{
  "n_layer": 11,
  "d_model": 160,
  "n_head": 2,
  "n_kv_head": 1,
  "head_dim": 64,
  "d_mlp": 448,
  "vocab_size": 2048,
  "activation": "swiglu",
  "norm": "rmsnorm",
  "norm_place": "pre",
  "norm_eps": 1e-05,
  "positions": "rope",
  "rope_base": 10000.0,
  "rope_fraction": 1.0,
  "qk_norm": false,
  "attn_scale": 0.125,
  "bias": "qkv",
  "tie_embeddings": true,
  "parallel_block": false,
  "init": "trunc",
  "init_std_qkv": 0.022,
  "init_std_o": 0.0,
  "init_std_up": 0.022,
  "init_std_down": 0.0,
  "optimizer": "soap_variant",
  "lr": 0.00324,
  "lr_mult_up": 1.47,
  "beta1": 0.95,
  "beta2": 0.99,
  "lr_head": 0.00809,
  "warmup_steps": 200,
  "schedule": "wsd",
  "decay_fraction": 0.731,
  "decay_shape": "sqrt",
  "final_lr_fraction": 0.0,
  "batch_tokens": [16384, 32768, 65536, 131072],
  "seq_len": 512,
  "doc_mask": true,
  "z_loss": 1e-05,
  "train_tokens": 149500000,
  "steps": 3192,
  "dataset": "wikipedia_en"
}
Each number is 500 + 25 x the weight over its row's rms, rounded and kept within 0 to 999. Layers, rows and columns count from 0. Numbers have three digits each. The size before them is the row's rms in percent of the matrix's.

# q: layer 5 attention query, 128x160, rms 0.072, rows 15-42,78-106, columns 0-159
# k: layer 5 attention key, 64x160, rms 0.073, rows 14-41, columns 0-159
q78 047:544485504521469530503441481511512489510509479481482510517513453483475480520487517472518519529467507516469485504493476517521498509490504457491513471499506493509502493456487508504478481517513499523522472489489464518447502514395511507488477495542491424502482495490456528506520509491496449528501506489545479488477493470476488514498446513530494474497498500516533485509498481489436487522524547488481488444508445511509474536476472459469524494478465514490496528483478487516493499471486487
k14 030:482492496509514486539515523503477568526471505513496483488507522460522496475508473525486471491518530512502553489523504499476515472496524514515476508508511482510506499541488493472511467524465493496499505501505488492492522506538520457479507515466500522460505519431515522503475507523474520539543518513459494513531554494484507537503494462510489500482469474485525492536443554536525474529512485499465539491505548466515494480521467544551463563501501516524480485531497507517479558493483501
q15 070:484498511519507498512516468516519465489522505480481504493518514525524537486540497426504440541470479490472521552513471516551484482494525492501518500512506491503481487444470461507470494487500461475527506513505477484469564500491561505506467461464485503498481512490517503513514507510481502477507565547556479506579525481475491520499465501492503484484502458483542506501508514499470481515494508496487430501519509501497522533506523510489521510506493527487479506465534546508507478505485506
q79 044:453493518467506438498486490483500495496503497502512540447484498501495500499500501456514542475487451528525502461525527451493475498514452494484504506471524485456500510525509483473469505473485488487502481505483518513490489508539484516524506503486472545509535501539498510507479451462541497533489467478506523510445500479514511485486552498471552544500471545491497481481511503502486506546520512490456494523480477497498505473443526502486492468486562480487450461516513481508455524509538482
k15 035:516508519478526524488548477495472540518448531438514534496539467534486489543473548473480489505491480547465512509529526508528477539527519484495524503491513482469481506514486499468485493478478492480544485469451497509472509508488504525475476499501516484516494515516492488529511462521496445487490498506489503461410479505496491513488469508523515496475458493498549507478528521511496493473520495519490518460480460499482463514532469461476498448489511476538529508455495518518497473506486531
q16 065:478470517501554483486440518502491517489485525512488476473493518511472513504524516521488469487501503469510503515515476526501521510477506480512497546510515501500482557506505487461474497489498496485512490491517508499544541541508484499490517489468517496546470502514515439538534480511486491505509482541487525474464507462498531492512526525498517509461478500465534515514459557492513446466509499504491462522466487521481492494476561540576498470482525538499452544474497531510485512464486541
q80 044:406496533493518451488513512538503487515495506475527493483506533514494512474489484471503512487499465500520475511490498466498460483486467544525493479514542504473529517530492483491468484462488507474506511515478541464511528513542521513481530467510498550468517504520495500488475474439516552461491514506494514485453485510533498488489556514494526544509481509511490525487519540505512490526528494526503481527488478501518562459493528508482460508517534499506449491523520504460470483522533473
k16 032:547532501477549495501546511497489525520456480495500498508478482520505475554448543484471479506461453518484490544530554515511511532509498478473508503490511499490477517524501501490498496513479492445545484492494483541483509516484515493505476469520520468535527468536498480534516502529498469505491499520513503478468513538498508511510460493525483484476517510481525529473584475467509521467489521495516520440491505500477481548508468479486522427496497507519539499480491495511504483517474537
q17 066:527485491466512455538517517494496495500485487539513507507516519509490511485476498521493483462548507495493510495490498488492512494520514517481475555485475492542490499554527531535506539518479504532506468462481485492527520508561443531556522525497497498486498494450507462488544509493555521511513435470463506508464512510477511503487518480545521553521513502505479504513470557532519470511512512540483550523471519479517493481498481491525533510493466540504474542519485504468494485470489515
q81 040:508500464503508528465517538507531474481494492537511468523454516486514518488520467540509461465539553520508537488500492514476527519507523498499494520510492491522501472513473524534540486523536533517499528490495481476529509470521502487509547538505500487512484486489536482471464554539471509467515502513467460527520507504487547474516490504520476528478515457506524509542499456553505460472499493510515482495538505508525467472530512549519504508505443505500547509514560492469515497470466487
k17 037:533492490490500464506470483513473509508513506493514461485501525468490508535497507512522498484492475436534468493505528484439494505511468534520492496474493533506481552502478547502517548496551536502477527475536504528536458515474488483491518486472520510518490494513480454497492485479508511536495445479480450486503489515511496497540520481515516457504498503501410497477474501461488523511490531494514553519477499487493527504445534523522479530531475538509516471500467466509502514517524473
q18 064:472496492524464487536483472472503478492518485547507464478465481489491530554522485489475494506540522497517514519479504452454525519475493510467458496507483517490510510527511518509513509464530470555506491500504495457508531525521461568473485514495475518491533499510522484535505514485505511499548485438510506509456523503498514516498484484521509530482478424501493563503462515466492470530489516487514528496505503470506503465510535544512477515527464518517485498487502546477522513471451503
q82 041:458521467500483498522517522511513487494525486506474475484473572495497528488491476517500520469546510497522477476475502500501504524497477523505495504468532480461511528564516485516500491497504537520482529485503510499544508471560460518543538550471470516501479494470531501474463505530491500455475493458487508513504499523527490489488590492539459539517526509528482470514509518516526486516492464516484504539519507494504562482522484511492471460476503503477470502530528506482493479460504480
k18 044:515492484514553454466521509530525480515516516553487514538468526527495518523490495475548511532469469470469486509521480487493521449514448499497488506496491540481462483441480528520497509515516475513497487521514477486495458474497481520544513466467509496519514475514486457505501523476518501496514452496493513528498476506491449503525487519461523501517552535486501499471519456490479498511492567492548480537503491494505519467447541516501530494545509534464513478465503509496522519492517518
q19 076:485515474499502510500481505523524500517512551543505518489518532477470471491512523557503555504504518549543481472490539503512510502524452491516518478505534538442512479535545489523532517516512518458493503504455519488509486518483494496523510476535485516494475496501512526455497488489493505518476483468458516480473500529522509481516522488463506510537483581510478482493491489512507525532508528548516479495510477522509493505570468471475504549496466479485496473502476471524514498536559501
q83 044:522472478539472564493512547482528501471484475500468475532468497513519514516527516546523483498506541503510528486479478506459544538492500484512481530493491489502478471483479545501511516506492519530490493495494520482524471488500479492504552518504504508470472511448513498476470491547474513511529492462521523487518528502490472503523457471551442505528534477504504503529482500489528506495497456510461486477555527496497478485553460536543508512536469501516487555514481533474520498460499515
k19 041:474530531492461447516457497475482472505518519499509456512463501468519478489474498483518510454531506478501496521497527473494510503452469534517479511503512488501521550517522499512512492536489506501462515519508515480552510441537502517475504502481522542522496439505537491496521500528511535531503494488457508531559527475526469489509520558474512452468515466484491478530519510511511503506514515492528522551515495494483555481462544528507458463488487501488496475471519488511492500538477498
q20 056:465482502509493508484553490518485466538495526458494486505573454490513490530523503462484506510490505542478475516519484466519441503486542464479525485530466538530513470498499475468522491498496480488521512476491497490466476504520491522468479506491482528452507515468522546499497507528494472471511528555536490503513514496497521537493475489495524475501489505536539532498534500495497529464490483471456458477522520509499468489560473490461499530569502506517508524494484489456483517492525484
q84 042:488526521544533502535476430510442484490493514500523571483544472496483462500535512498484518486482477526486518487490474519495515476515531480504491482507515502522491470486491442488497507500485481524492474495449463567502511562451482483510515490531498475486521480516466494521492475492501481529485534482493550485467505485489508571493483531480542503513491509503533502490497489453484509472544518526476489463479490510513517481449474493482504508503501519493507475530494514543458497510472507
k20 037:543507495497524528504491527475495518500475505446490530498488457550502534492458496488519462541493489511493495506538494490499498564516551487477521523500515502518494484482485501457507421485467520498532516512478511524506486512462504521504471467501531448580510520525500532528527485541487455495513482518531502510465507524543511480497460491541516512446475535494494516497503496496486541526489478503483520459503486491478476541519521463464515487504507521467516495485470497492488484531473480
q21 068:509493513535535497500540472517508494472484537518461526499522493485486536536505545471478485542437494506470511519517480494523470508486518465503497530497497488483484527453501496487454494513506492489507493520504477501482552526530523515516479486486487472510510514559489501533511490472495473500514540510537500510536500456463515527484492473491548510489490474488521516476494514468515452564461521488472492485513498488501543499447522530505525478508466547446489497460473536550527492466508471
q85 052:459499534499513491492510457506455501473499495518504564448542515522483500512462541484491528503498435479505505486515507487562500463518476523519505484473497481474494455533508469486497501475511487515526493511480494535506502550546504530510460492495473539509522483528489532506479487476475480483498561524496539519517511478521501538524534532438533503507473510504487488481516511491515501519503520510502525511479486504517528466450498490486500465505511474443505471482549489553456499518500489
k21 042:527493457463547500483517507460494514512504522485514493489538507488495562523512476502490493490518497579514495540486495519489504527527540491475522498505505515487503511512498498491508541511462484500517530486473501510501474521494487506496529509514441501501487517547518527531512460498506484464457468484497520459466492553518499484518464504557499534484445484526496532510497503504513537472574500485529472517489488490498473483520493483451484502518465525547485563465505505497477459479482511
q22 064:487491487513508497464551493490498492493533541473489513499523487502476484518544493482484511530466510520497504509505516504541459459482546488527529474490472533471517464480490455471540496504503491459514539508514489538475457483512526483503487490499480507474473507512465527477451503492465483458485556515515503510525497468467482496507474501484495496532528506534525491466527465511492549451484446478532445504525508502515526486499472489434500548519499482494556452495520488522494525496515492
q86 046:522493536499511498528515491466471511509492500480503532535489429526552464490487474496501466526438503494473530532513491497498517513507564493488479495521496533529480498454460462460458507513454471449484463490516454502478510530458508468505505482501524479461508515504465512532511477536506523570508479518504494491486521467501513545464477478501529462495520484518512473498506496473497519484501481508479484468486512508458466518498492500534509514545495506517506522476449479494504505512483543
k22 053:487524522505458546547470504492483473490461477455518530534526466496525435465506526496474538524511480523493503502475520487549489511504523517480516528512530450486537500508540469490500447466468492508535482511483501494460535517522508491472493525495506508488524500471497548489503539532507492511520552515541523509506511469492495502437544510515480508503485464488547493502498493509497499514492474523473519447529464502494503551512477467487518461452511456509484489500496485477524488502470499
q23 073:501505519535503534510500489520504484504510490470476490491532484524541516520494537447511476528474472490482487544527437484549471502473562477482531519512496490473489497423489509460494476504490454471499516517497495502481534494482529471488481473469496492536518520533530513541525496512494476495505506546552467488502488484476520507511473467477547480468527487513524506472480507473474511502467506467482498477497508508506489512483553555500512440525512556506511516482477537485499533489488508
q87 048:462506506520544510500495436520472496498513501502521555494528503520488456501469520480505512529484455521504487505543485482533467470509498471519501499489528494508486507485514483447504497482528481493528528519476480527498531521492498505500494482514529522489546494557472528536497491457508487503505557543520549485483485491505494508526501516455566494515481520512487515468518505478511500508515535486518492473465483499508546487447517461447489475495556526497510456525532485544482507526545498
k23 047:572478471488570499512538499470498516485463521473488515472528468518478549515457495512494459486493478487516503489510512503494489553541519488491532479489503534535495494492457468505499460512484526481526491468517473517511497522465502490533510446465505449521512514524488479499527516511480457480487463504492510465451483496523544509530465482530519496497473483535508501478536490518510512481485478505481484454493491485458468511509475474491538514513469503536508538471476487503464440492494492
q24 059:496470470470521463468488524532493455527477514532502495509494534497506453511491497515494515478561515496517543488510486518505541451499444531491486514467511503485478504530501496536486496501524513544472461507492520469491529504536488553525543507527473486517495494488495470487505484473499509480513465459483516503468504541500497449483477538482490516524495513504499504509492512541491478499516544559550534521491447481496489501473481496505547557432488491480537509510503526534513482513511486
q88 057:501509486486479494466513548537534498494476511517465456466500523483477536505516503495497505458525524505515472479479523508489505505501446528512514501485481485451523488536506565549501468503495540544508489517481548473538476513529506527492521532495451495534484486471527456471492497494500476431459509456471487530489498520506492497519515527543442521500490509480466518518505520521498474528507521514511540547522482516533510468526483533522476488481469481468489501511521543493498506483493473
k24 062:505482503492533484461548500474497529509551527524506462470484516494447556541490450510503459469513514470492470504514492514448508495516488507497517488481484540504495537494496508528520553554522497499478524481504479510497451484478488480516513495488478506495477497538535469500477476494505508480464447466471485487500474529528511491568502509481498465491502475490457490507514500504498490477528530482521499567486523487495513459482513542492489524530463534472508502459514496525459486467535489
q25 076:499458488473472451461496508501542512512527489502494497497494506475465496512524471505484521461541520511519515457479547514519497458523482506522505441519496518470512467499501501501549502495464499475493489497506512515459419499513525495515491517514507559447468504473476499458460513483514514481475470478450508542491506509510477511500522507500499538540512503538483471499528484532480510481506475515545471543489507504521487465521487500468479573489505470511528480484524460522503535497507509
q89 058:528485477481476515509513536469500497513495506489483469547452464512542527491516460516505466498500515460495530535484488503470557527494555535467463521514496529518491509479458516508491505518478498496483470482553501473481484481482505485492514506490495469468475521461500481488508522542497517533514464495510466504516515481510504498457465468545459486492543474494508474540494483512508519486458467503510499503533526500462451521516487509564519538527463503516501518485463496464547520472460523
k25 048:453524532481434497482475491545497474518534518527512493504472516472482482491517503508529542514529539475471529495495471509495496456462449500513434490492493475491501490484529526502488525508555488499457526500499499506492499480521489518507495538511513529508496480487523493487472481474498513511526532468488485554557504504466472504483541519446501486505554512454478498508466513487468499529498496511510542535506496507520515485464520529513472510494576493486493453528535530517505533507492510
q26 078:506481485435467457480476517496491535498509516541505506477474517495439545530531476523489509464545501490502533440490555493503526468536478512508483482455506514466501483510525525515509480490510522502478502502510499498495424537516514502543500531505482518495484494507476492474490471465512493494488503463473505525525485484526474517514542534523486528516494502466467456497511498520488486516516533532505527545507500487530509467461474506523499538503494466448504478483522472576497505497492495
q90 054:541475451477479500486519546497504520510496507515465458521483481508524530526480482525523498479541482425500481525506504485523543540480525575462462513490515501474524508498473535532496461519510511518507482479551521453498478499494496549489487503504489475498466505482529493466509536505498506498498507467518495511537507519544512444485495469524438493496514494471458495538499479517525503498456494482560543512536500477479470511514486506552513507487478510492530485491492493493513500499483479
k26 064:504477502504521503475536500466489522504534508510503478496499524513486535548492505507477483487478477528485462502516470516475502497520513500496516473511473519513471501510495513550509572532485486491490509502488494493509455500485488456514536497503467513466460501525504516506504468475535506469458432474480494440449468520542511505552518512502486518529475488515513498497494485481536475466548492483517460571492521515514479456523490520501486495537439512528476544489501496531477468487536527
q27 066:509506531506491514502515498482483567521509476467487479468508521529464516494476477536517516464505526456492471476480523471491502563526515492481478467527528519506527481553514449496520505474522500484490537465534509508522473488467467492514502501509539499473498492476519511498480496543489520562471486496494503524496497497508447511528540468521464462500517543513450499521495504508527574514516464515475512509491510503503512503514475498489438472512531465519521475502506452505509539485535515
q91 058:519493494503470495533485508472514494522538488483492480548459520490510505506526489526489486536506509499486542502498482484452514532502545503463507499516512515523490549489494473485510554496490498502473527484530494540481503452488506466484498491511530512448484500511521526515486521530513555549552487503530496472530523499517500497462490467483489488495520467532523483500496491517489557472469431459499472502498539488455474537521505487489513549511484498548509532514476475466548471498450502
k27 057:458521525485446489471505508526515508534540520531521476491464518465477481513499491509529519506539534472496507487485471517453495469475455497513476499498466488477514517500533502531500528520553482523464531505502509504489483494512501514518499547511505521501487482510530483484461484472499531505509501458464469554526476516493481498514533517450494467499553507469465479514489507496470499501515547472508531547497517489519538481473520544507471496514517475429508455487534517532509554497522516
q28 078:495490481499476551505493497498511484551490543488509471508482507512538489536473475543516469522509463460523528512507432492505500510493548527478437506485538506498497507501503512506444492465508463525498505467489501504504546531483508533500506517485507486491554500499482482520520488506528487529517486497573471482528506481509506515502503492535511493474510475470486453485481518442484494495490505476505573458481483475503482529444519522518480478446518527499523485493476483499530465515477513
q92 059:490516507514519522503506500484470538536511491473505507526500511544509490499417512495543531531490460492495491536513487523523478536492543523511470512485527496461504503455487512491485469490522478477528554492495515507485527486487485501487491464490526506507517515545516533489515521502460505518494528519518486479519469511528540427484492471450537503491498535501476478509471478490520514507477508476510541488509503502469465514477528445471502470438519518486527479459462454507500477544526476
k28 080:515502495478476500539456541525512482498456495474527537541482501485548470480476524489531508539463473479498523493515504479475499472496514513526492506524479489494482473485483521518512508449509507524505480513548525472507501495515483517537514501506541482501494484491447513503555530478503554520573502489503519525488499436482492497472508499549511520513556508486537486440503501472489505526460490490475503466503487502498516533452534502527532498511520489549494497531488494509539504538479538
q29 085:527506482473466528506503519526533503540504469477475422512493545520502493495486471493487534485579518484481462484488465490497519506527508505484519496514529494490529495513495498501522485497523478501451461502467529505532503517476509517471541506531493521493516498450557518499516502527543490510521482516503448503469523554538480476529446505513439496503474487518469529540509514543472543481532482502508547475513501492512517527521463533511497493468516494506517532513507511470495494495488477
q93 074:523511468497491499477504539545545507474516500508445480480504563473455486490539508502510502478535518501496469476494490476463508517508479508508542504496511459478522535531514505530516501491525552550516513511497544482561487495485497509516514546522466490491476473496540472486483478490512483459470491442512506492486478557497496489530496528504429510513480514512472532521504521526494509514513511497533509540500500484535537479506493514481472523483484475497527503550500541505491457473510455
k29 060:503499506509519486472551504491559527500531507539477481474489475521481538490500444512508479511502509451488483522499486500475534505498519515512512510488472520472494510492459512535500497526545517521531495470527486489499466517472484491521474505480512484522489507540495468513508521512448519504479474505474466512529475490538502480551449462484531430444500517486467487501518507511473505513479542455490532544473508467477515495538521486532484537522468541458511469490509491488493492465511448
q30 083:528500482473478460499506497539500474486508472493475544473519512468446534444478521505486517512514512493467473524514504525498550466524489521527512520463491510500499536505524494475532560476512562493488485512480514509533450534510513488547518512473491511502516514491545464497491481513486516469435492502489497505489498502509500534521528546475499484498443498516459496484495541529507498499548494508513530514509503481524553467502505506513445486547502473457503520525508536536479510469492490
q94 099:505528472500535533490532486488481504455485477548468548487503487485495464450470544465510487543467480494487498533515485485494515508485543485539513543523497502523466553480483502465477507472490536502521516484498499503536482517467494477537521500462497453477491508505499497503512475534462482497465481520472485491467474483447545496532476506541497487481487529518511518507504530478545509512486498538491503460502468465528502509515503489534478510529517471498534499511460546524470485440538495
k30 086:487535502506451488519518494514535529512503492482533557499528499460513428493495537475591484521529507490546504474482432496487460498465499509525499497516484497484518523515494484493477502509549488503508526468472495480528478530520508492480495540518521513472529522517492494523511497503524470533485513505471506465465483492508504449505451538515509493491522513505500450505467482524506507539529506510469495462500498466525542508517521491568456519527471470495480523496485501487522503501501522
q31 080:469459494452533498500468506475457491478520513538492514469524465502519488506476545473507501491453491521482549504501531468495483505516530502492524510524523503493475520486508518428494465498483483473473555469535485507506492522532482498523501429457460473530493524499472506504507473526490459506495468526485495527480478496466528506520468475511562496491502529473508531507480513513522533517469507551525483476498487478484472494500496481494526535514524496487502482489485546520465471455547523
q95 069:477529505496551552508510489516512491459495514496507499520510454488528473514481524475524463493475458491504505538529483478554488519459477522485473513514497483487494494484486486486477448481487511494524467471531491465493519514514487566507515498481468466518496511478480481485549518492517458468516498508503514493469484507503531500500512479575488520499494525477552508497490503467524430501467522524549477437524473486532486505507490506471541459506540522505512500509524503558491514501527497
k31 062:543514458515502529541477526515495519534454517493501523483492506454496489489467541509512498508531525472510525466497522504468479497493501497499480504500486498505518491487460487477479443452488506486482533492496527535466517482547503539470468459514538470527508521489486497524502550465479492533523501480485497528489525507450515476459492557517500515505491521519483464485487544467500537525484476491461493443494466452490516536462494488504510472514525481444499511488485518484461518551504520
q32 139:539503478433472467496488503521503515536478499534495492472509513527448544517490491498497519473582523424468471491495527506495536504542471527488492497467517475473530505509520507512489474524521520505479504487507498511499459535482515518541488507513502480543482484488520469506492476506499491489477530466486519539487494514510463504520508518506470496499487515492413484521508493526482525534545519534512568519520487470539507485490475511505502503481498479452524458497496503533522529492484495
q96 063:545503438483503504488503517503510500493505518549471488468507514501448518540504537488505507519557496462496467476507520498492494492503488526484508499507500494480503523519551562519502452542557524522510508523470533477545485505474509522500491520509486490517479489518527505490470472454519474452477519505458504497516487517519493434559504513499447502481484526483469512505508507489490548534496548488552516512506489459531499458510515502524485516479506493473511477541491528534470489515515482
k32 086:533486506514517500485558530502512507483534540563487519506481526487502568502482495548521459482453495501494467494509458509483515463533529528505497504497463519492473487510451544541524570515500499501480474492501506475512448518503469462520508514522509500514463502507472496497515511474478518507471442484477463484491465493534508483520505510496480518534501501483502485462481486527493467495511491479510491579465502513507517484499498517502467533550475525477463530488497491485475481485536494
q33 081:478491523554533513493456491508488527468531480471514490513531489453502519522482488531496515518471497482498513466481500496487480548472497484506519464526503501560495506545502465496525504493493521516493509438532484543456509485540461529514496469486506532483494463500460487512467549507516533510527478487544505492515542509470475542472528468511528511505476508536480501531489511494507539503481458489448473470465492509451464496528499510472492515492513506559509518515498505440500485480510507
q97 071:485499542502473484516485486520527479498521483470507472497508525493496556508520464515510504524496527493479535470476509514509505463515499476478521479483469501519506474520514433526545534516470510476479467509541432515471511440527478485518513489501491549506480485495475509509462511463534534492579484499534509496527544475529464528477516518461515507534513475525502498500521492523435528496504466483474494516510530496503468506536521539462521496510493495483501524502516490486529519479454484
k33 094:488505535505447534457542514501531535511526527534494514529485491499494475523491527517500504552496500473459505528490437514480503489492541512513485484522452498456480492498510505550474519509562472507499514484466486509467433536507504475499500555498487519472471489533504520513485479477511495496469505485455466484495455483520484487540506501470492483510500515483506462512475473495490506514498520452504514546488483497513533464539504497530449498556471475478473470494534520504489512492526525
q34 110:514494468495482451487499477529512494451507463503488539484526511484448505480512519480497496532516527470480464488494540483498504451513460480534539496489470500500494505516509492518572523492511569527514499545477515487533465481501478514517507530491502513495480488521531487512472472463479507454460500492465525504515500502492475513534513538463493494508459489518455528478524518502493517515501542495504499528493481466521567456498505488522462508543496457509523486513533552512465498497481464
q98 109:523506486483477476456513490532513480452510458530468516450521520492458493466518516476504503500521519487486481475505519470498508469494460468526563517491499471506520509516520492490530507502506554507504500515474501516550469506490500495545525502496490503487488481499508489507463471483495508468488498480506498517502513493449472505558462521499484496515488495531460537525544534508480540509521513514483510517484486465549568477525500524537469524531490462502518492520535563498473489439515464
k34 105:497479509508573507477500493456459486485520512532482440486472494526483554515496456529419494476455488539463474518514546513500530523540527488477516494492514509511483496479499514505515517511463514499497469522518490518480523482458483487505508470487478503518476483496521496483477483517477532472485478490532496513518505537517509555506521459480510494497469473481494557492534512480506456453495503483499498542494505534467460491499477503438526483460509551511515490490515494513481494480504484
q35 093:511481502492523510487507475456483490457498477515490567476484452456499463486493585488508449517486473496487552526520529489506498489484513524525478537528505504500475537478513490478487486491479543462508526485506487488511502524501495499542497450463516466439479523516477470506494491499487490486468508525481506509480488490458538517535483483520514505466512527501503506470509507465531507487465524532515470465488479468533508459526493468516473545539510476521520467509524528531480505497545512
q99 101:506527489484540546504526491474483502468503482520501544522501452475520459467452551466506457526453461495503517559532501490523496511456550502517498547524493499518476538470466523445450484472477520486507509470510495499514488519504506505508503483461502451491497527510482502496532507530488490501471497513484496490478484487461562493505469485569513490472484514504523502502511519467545487496468499510486506450511474478525506510526495471527511492527532501523524512493497529542497506465508517
k35 123:470506489516519462449558475486525533484561497528488489484528505496446526522519465492525482484513510510519454515493487504508509504511470501504519496510505514510501542510513476488488533577516492485516518478471476486503477508458521458486491517496467524500513499524536471508488482508514463480436485514485496455500478521534499490545471508468490461481496472496490496531484469534511485493560527505511491549498523508524497450538487506517478514500457529503488520476527503507483477431508462
q36 086:486488491508512535526494475467482487520500520523487517493449464511504439487453524504479504542489481500509531548542473498514503496463508525533476510505520530463472519495503488504444470468518485484501524460483513510488533527465492500530487472456522488423515544501503501498529516519476501542494473521484483470459493468498527496504493472487528489471501516514518481510485513468566464485467507495480526453505512480504485520532508433519506514484512497537528512473463507517531500530530531
q100 108:479506495499500533527519505460493508498508480501510508535473468516533458468459521482522486529467445501518536567510472473506497521463543522500463519526523513499473562457469510477468488486480504487514524467506504506488537511488507487501503474455522465468492535506504514493542535540456507527490473526506470503500477473470545492486484462540513502454524502524542482522487502473554482490453495496491491456497492493502484527515502462518504507496489512547521487483446502525501474489531508
k36 099:518512538489460547528457523513466472501491557519518492532440484488513474476483545558500512544494498509468543494497490504470481500484544496494474505503474498472511464475505535515517502460500488497488472524486503528481490511531473497506513510540518488483456509479471514477481460503481537527524510451489458542527506511487479530483547498519474516521479511455498497455496516496465481492466485474497519501487468529493509546470509516460472521485545491511499464491490506481504530549513544
q37 101:496492476455472473469504491488521514486541447518498527472498496508484485491485562473521484535539488478483507505527492465513496483477515518515525544510483466510480551462507501480508468507480557492505481495473497489546530515493507524542534485472484478455472502504486514521515510474496494476500495528516484521507512464478487515532437488496491529468523492555504508527544509479522532488501509517477504498512494434554517491551503485502488553519492485511519466500498545528487463459534469
q101 120:476511476491477490487512487510513527463561462493488548476480512493481476467480560471530492535503476488503510510519508480538491465459497517503543553508494474502493542490530488475517488509480573500518477487476496487553503494496499503538537481468475503463485487502507511513499499481498502494483480523496493520501509461480485497541481480480507518490513494561509515526549512489530534505487515517488499495506512442560539489551514479488474507492494487515516488511508541547449484449536470
k37 128:480512487490444462530467517523541492514468457450520543516540501486527458475528506443558506519526490478541518501491487467528499494470474505510499510510516484477498508530519454502485462481512505514515512486512505461530500525538525528519493525481508509502545497511479510505535534490522516517536538518494552485491499455497486472478476515535511507510562504543526475520490491500512536552500522520503491464518514481507536510498530491532521493506487464512476515547487491490555478497462513
q38 120:494504492496448476506478470515496513545548475469511469499486532507496536517490494532516534521552498459490506489489492517515525474505475508460491517485519507517492520519526490511509519511507509493505460477501452531501530479493498482513525503486534523502522470485471501510486531487516539504532432487515464538537557478542455549500521490450529525477520501539488469510532491515481543496523496483465552537456524491481467513530540491479494498460518525519480501489463477482517510472461511
q102 136:486484486541459472496479485514485505525553481476508493519478535485524535493490496513510524553505493487484527497471483530512521484506547505470521526477503530526482532494493461526516536511478516501497475503501458501487517465486481470505536478481524543465525478489476533533482510476515552527542466520514471525518532447539470545482518501448546513501542489538511483513527483513512544489511478509454523508485537479496460510532523495479474517482467515507471501489446476479499518475467496
k38 119:532487486515527508485501537495517531491484486485458458513495505483451553525519439521418518461444481469449496542530569512524526485546470507487505496499521494529470486518489485519502490504467541502497499528516496496459490457483511517487490451446472494529499468504516520478530527477489517496510470514512511501508526489486531529502487513462490539509518528531502505537537517484505509491505524506499473544493524529492487459495497492467532495506503522490478500516480497505465449490490510
q39 110:509499457506463467485503517512494525505507474554456513507492548466505558475449471517489464497532522489466487501461494522456541523537504492509484513443509548535514526491489499496506524475493507539475531527509509474522454511481504511516527486471487494494541506501508484502504483550479509497505533476503477544495486515531516524472542537504517513493511495467458497513467521514512487494504434508499509501500516455490501495465478535512474487532477502428501504462504507503512490454470464
q103 122:482513484516505520471518497483467489498457476551468552513462511489532495474452509507494504541483497524482507505516494513481526536495543472545505539505521526511474515482466483484473520463471484507502548513511516509516468510452485469526537468487508488447514525472485516502522489578460493530515485535503438478469460486486516499503506487518514479505517528498514496501467527487522497489491464540460482473514485487479478525515506498529475516524506472483517501479454490470512460440530504
k39 128:453483532483460513481516482511496480497488447453498519539509482526543466509528480495456520515473459503464536510493459507510507526464509485522482481502490473492470479520544499549492525476499493543505487522504491494507494546502500493521515529485498510472494458515517536486490460508539542479515520506510536503500490462530501516496536462490511544522528512518516531547533466495492484486464492504533489512519528522514507452527505497534492513497453469529490457548504491547560521492481523
q40 103:518574536456446475514467489540520485535450481526526520499509493524503497487474478480497532520457525483488496534494529519492527474516493504552460473520535491510478499512486542504511465496504504463478526513491503570473510515490527491457481459498528494485516501506486521514489501516504477486492476515516505497503506508490499498530461524502522487495482499477481520525514492501464509451466477533482508526519494563512489512520559481496504530490493512544526503496463537442540467469533518
q104 147:521564514473461467516482484534518478527463511561526508501532514506510528466458492487502499521470534487473498513476532506469523483496479474519436447510514496510487514506505559536518500515480495481487536520507497576504512518521517507500484459489526482494493526501482517502512507514521474465520489492544514518521488500485490485511483512524533500501472512500485509514507509505469510464469478549480503535497477560528469497503568498467515513501457518515518501491461546475521472465534497
k40 134:484500476515494491491491466543489469491527487530548511481476498528495504462463486490522536536512447496485492467508467478440488548453468473538500477517497498531504512495488471486550518531513502467533480504527519503478466523509500459500470469510496497489498516533559487495489491556472527495502467485511510548519510538531465516494484498527484485489498507499473523497516499446485491498486505490509521506511478523547474499527525494530537500447461556500487509564487518471503480499466486
q41 111:491528513483508470540462505537490515504522492505501538503530538481484511536483485541531462485467529467492480532499522537480495505514534505474454494523430495500489491470539466476489500527525517475489474474525507492540529467503510505500491450497489496545444513493515494492521512523497463513482551536517540526463505489524499528471526510480521490480437500485510454487514505499549493491530496516521514520522528477520477491494519551485496493546504526444494477491487503510535525458523481
q105 153:476509520480514483549494519531485530504536506478484525494503528506481503520512492544540464496474527478511482526510528538487505494486535505484473514519430488493484496467520487491476500531507503486490463467530509463531518448500498512493507465506480511531432508495518511490519530510495472523482530529475558510439509489529486523486542484483488494482441504501514458466509512525558493509544501508524493523519530470531458496489522544458512494541512529460509480494494493523521524460526507
k41 132:456485465462493513482509548505479527498472513507475490473520482486533490494482500460470501554486535493432485529484552469476535461482522482490546474529464489495516518473518478492492513482524481525507489479483496513533458468501523505496539535502536518518462515463520544509512542518511482493510524500510502530448473503464494548553500502523521471482471477504502493505494528476513524441539494543488456550509498512496455494479505478515515475509507509498522540482507497513505517515477519
q42 109:497543494533523517490484483524477470537487464487471502476516522501514461488513485516495513512496515508492502521521516543522475514499537483524540522518528512515502469476497474464475491530513495480503520499451513464543468491472518523480541473547521508440541484504478500487430482535507521544537492471498472482457498508499489522526462503503527479477546548504503478507530519480519497494506522534491499473477473517491501453585492526495503540488547477520494505525496504490534536488488513
q106 146:496530483531520529477514496529481468533521456522471480496531552488498501505499454518504494516529523503489514528534526550515478534506532478511556524498509514495529452482488488495449515550538489493515516513453503465541479504470529496514532480523529512465525485499480519482427477509501532513541495460492459474492495534484505525525474509498517486483516532504490472519537532493520504500502506504498514498482499503514490447580501539520485506479534488490497474480520512486540535478476506